Part of a small language model's weights.
Size: 13 layers, width 96, MLP 384 tanh GELU, vocabulary 2048, 1.7M parameters.
Architecture: LayerNorm before each block, learned positions, tied embeddings.
Training: a variant of SOAP for these matrices, 4643 steps.
Each number is 128 + 24 x the weight over its row's rms, rounded and kept within 0 to 255. Layers, rows and columns count from 0. The size above them is the row's rms in percent of the matrix's.

# layer 9 MLP up, 384x96, rms 0.196, rows 58-64, columns 0-95
size [ 97  93 107 104 108  97 105]
[[119 119 159 148 104 130 158  79 108 117 123  91 143 114 130 149 148 150 135 135 130 134 130  95 176 163 169 130 167  99 132  99 158 144 139 147 156 128  43 130 122 148 129 115 115 148 123 147 129 149 137  77 153 152  96 123 111 148 142 104 153 134 159 140 138 137 116 104  93 137 135 119 145 126 134  99 172 106 111 184  94 136  96 117 156 155 124 148 126  98 106 132  99 131 116 149]
 [ 90 154 194 134  99 145 122 115 153 139 104 163 141 154 193 110 120 174  96 113 127 128 129 141 160 165 137 131 154 121  88 121 112 109 129 164 140 147 138 147 123  93 150 119 126  72 102 105 126 117 131 113 130 147 103 159 107 134 139 115 143 100 103 120 142 126 139 109 149 126 140  90 117 133 157 150 148 138 136 139 157 126 137  77 137 169 102 102 165 104 129  84 135 167 143 125]
 [156 165 114 140 112 120 132 136 153 101 153 111 180 149 120 139 115 138 154  99 156 105 127  74 154  49 120 139 142 125  81 104 151 110 112 119 110 144 109 139 123 117  98 129 154 109 132 157 122 137  87 117 153  95 145 193 142 116 138 154 141  95 160 123 144 115 125 124 120 143 103 108 121 128 118 157 104 111  87 158 101 129 108 108 103 125 143 144 106 163 120 106 153 100 154 101]
 [148 153 118 152 104  82 121 141 113 134 113 150 172 151 103 112 116 100 173 107 114 128 162 115 105 128 140 120 136 198 142 118 114 151 142 134 156 134 112 115 144 123 145 116 109 111 150 108 138 148 122 130 165 106 147 114 132 152 101  78  92 148 136 142 125 107 153 183 162 115 148 156 151 114 188 109 142 128 153 116 140 154 148 175  99 160 102 130 165  91 134 143 135 100 134 144]
 [130 119  99 165 132 100 148 134 133 120 107 126 127 116 151 145 160 141 102 112 126 102 115 134 106 153 149 152 148 164 190 120 136 122  87 110 102 121 150 120 150 108 120 178 118 135 115 169 105 143 101 122  90 136 168 137 141 127 146 158 135 131 125 171 153 131 163 165 164 125 175 141 149 125 138 108 126 147 173 139 160 165 164 146 124 122 126 137  77  96 151 174  99  99 113 124]
 [ 93  87 159  71 111 105 102 133 165 103 109 156 121 151 149 154 159 126 150  69 113 116 121 122  92 140 131 149 121 125 159 159 147 129 106 126 126 100 145 125 119 118 148 147 189 139 136 121 130 127 105 147 141 151 132 141 129 109 141 121 159 126 133 100 147 162 131 178 138 133 157 124 155 129 118  79 107 100 154 183 141 147 112 166 153 121 111 134 131 138 130 166 119 164  99 163]
 [125 145 155 110  79 105 133 112 124 144 130 115 122 143  86 112 124 192 109 161 136 139 116 124 127 115 108  74 149 141 139 122 143  92 180 184 127 141 141 107  86 103 132 108 119 129 159 143 150 110 134 127 160 133 144 142 116 122 122 138 134 151 132  77 150 111 136 119 133 110 113 159  45 117 124 103 161 115 117 105 131 104 113 129 135 137 104 142 105 124  98 171  96 141  89 125]]
# layer 9 MLP down (transposed), 384x96, rms 0.22, rows 58-64, columns 0-95
size [105  85 103  90 104  97 111]
[[135 127 151 132 129 107 139 112 158 143 114 142 112 159 141 167 100 115 156 129 125 109 126 116 106 123 146 108 127 132 133 164  78 151 154 142  87 115 163 112 160 160 107 145 130 101 151 120 153  99  98 139 137 118 108 170  95 109 131 152 137 160 122 125 113  83 123 190 123 127  88 162 184 138 125 167 109  80 144 104  91 156 103 152 124 130 146 171 137 108 134 114 107  97 117 142]
 [126 154  91 129 156 141 119 173 123 117 137  92 106  84 146  62 130  84 154 110 166 149 115 116 120 123 125 116 118 144 101 156 126 110  77  85 153 102 106 106 141 124 119 133 163 130 134 125 151 166 125 115 109 143 123 156 131 136  92 156 121 123 152 103 151  94  96 161 139 129  88 145 104 113 125 122 144 121 127 146 126 125  84 188 114 114 149 122 111 148 110 182 136 104 142 144]
 [106 133 139 143 104 141 157 114  99 132  99 142 134 131 112 139 109 122 162 152 127 138 144 176 125 126 163 102 119 156 159 125 123 157  83 170 147 103 147 128 124  82 109 145  49 119 140 143 129 109 149 125 117 162 112 111 124 111 148  92  93 127 134 105 149 139 142 142 171  86 116 129 101 175 172 108 138 138 124 158 126 144  78 129 155 150 130 113 145 139 123 161  98 130 108 173]
 [149 144 128 129 174 149 123 116 120 148 161 117 127 161 154 144 150 147 171 122 101 121 120  75 149 139 133 118 165  75 130 148 131  93  90 127 134 113 107 151 140 140 167 113 127 126 118 149 125 110  82 114 141  80 135 126 136 125 180 120 150 175 156 103 144 116 134 121 125 165 105 137 132 150  79 146 150 154 132 143 101 104  76 101 159 164 138 134  92 128  97  95 118 140 136 143]
 [154 118 108 130 111 128 118  74 127 185 116 173  87 151 108 174 130 121 139 142 148 141  97 160 133 147 167 157 144 157 149 120 124 127 111 118 155 142 130 119 116  97 101 165 115 107 135 123 144 117 150 140 147 129 159 138 168 133 109 109 129 158 126  70 131 158 132  99 143 157 145  70 143  79 126 120 138 116 161 130 100  98 109 151 167 154 143 114 106 150 142 111  87 114 123 120]
 [171 127 147 118 157 147 143 126 152 150 129  65 123 111 121 135 110 123 151 155 117  86 150 105 160 115 129 147 121 117 127 130 154  98  96 153 160 172 127 129 138 139 141 135 132 149 170 148  99 108 105  70 138 147 151 151  92 133 129 139 118 164 208 128 140 126 160  69 139 133 104 124 122 143 153 144 120 175 122 130 131 123  92 149 145 143 148  96 121 164 140 136 147 138 137 137]
 [129 130 124  92 111 146 120 105 165 114 137 157 119 157 130 162 108 181  91 130 157 136 154 114 150 134 142  99 137 146 115  85 111 152 107 128 165  87  98 160 137 160 188 131 130 131 130 125 103 173 128  99 126  93 142 117 160 115 127  98 156 125 108 124  93 142  98  81 136 124 200 120 159 142 101 111 158 146 142 134 157 116 114 131 120 151 110 120 130 149 125 104 122 164 114 141]]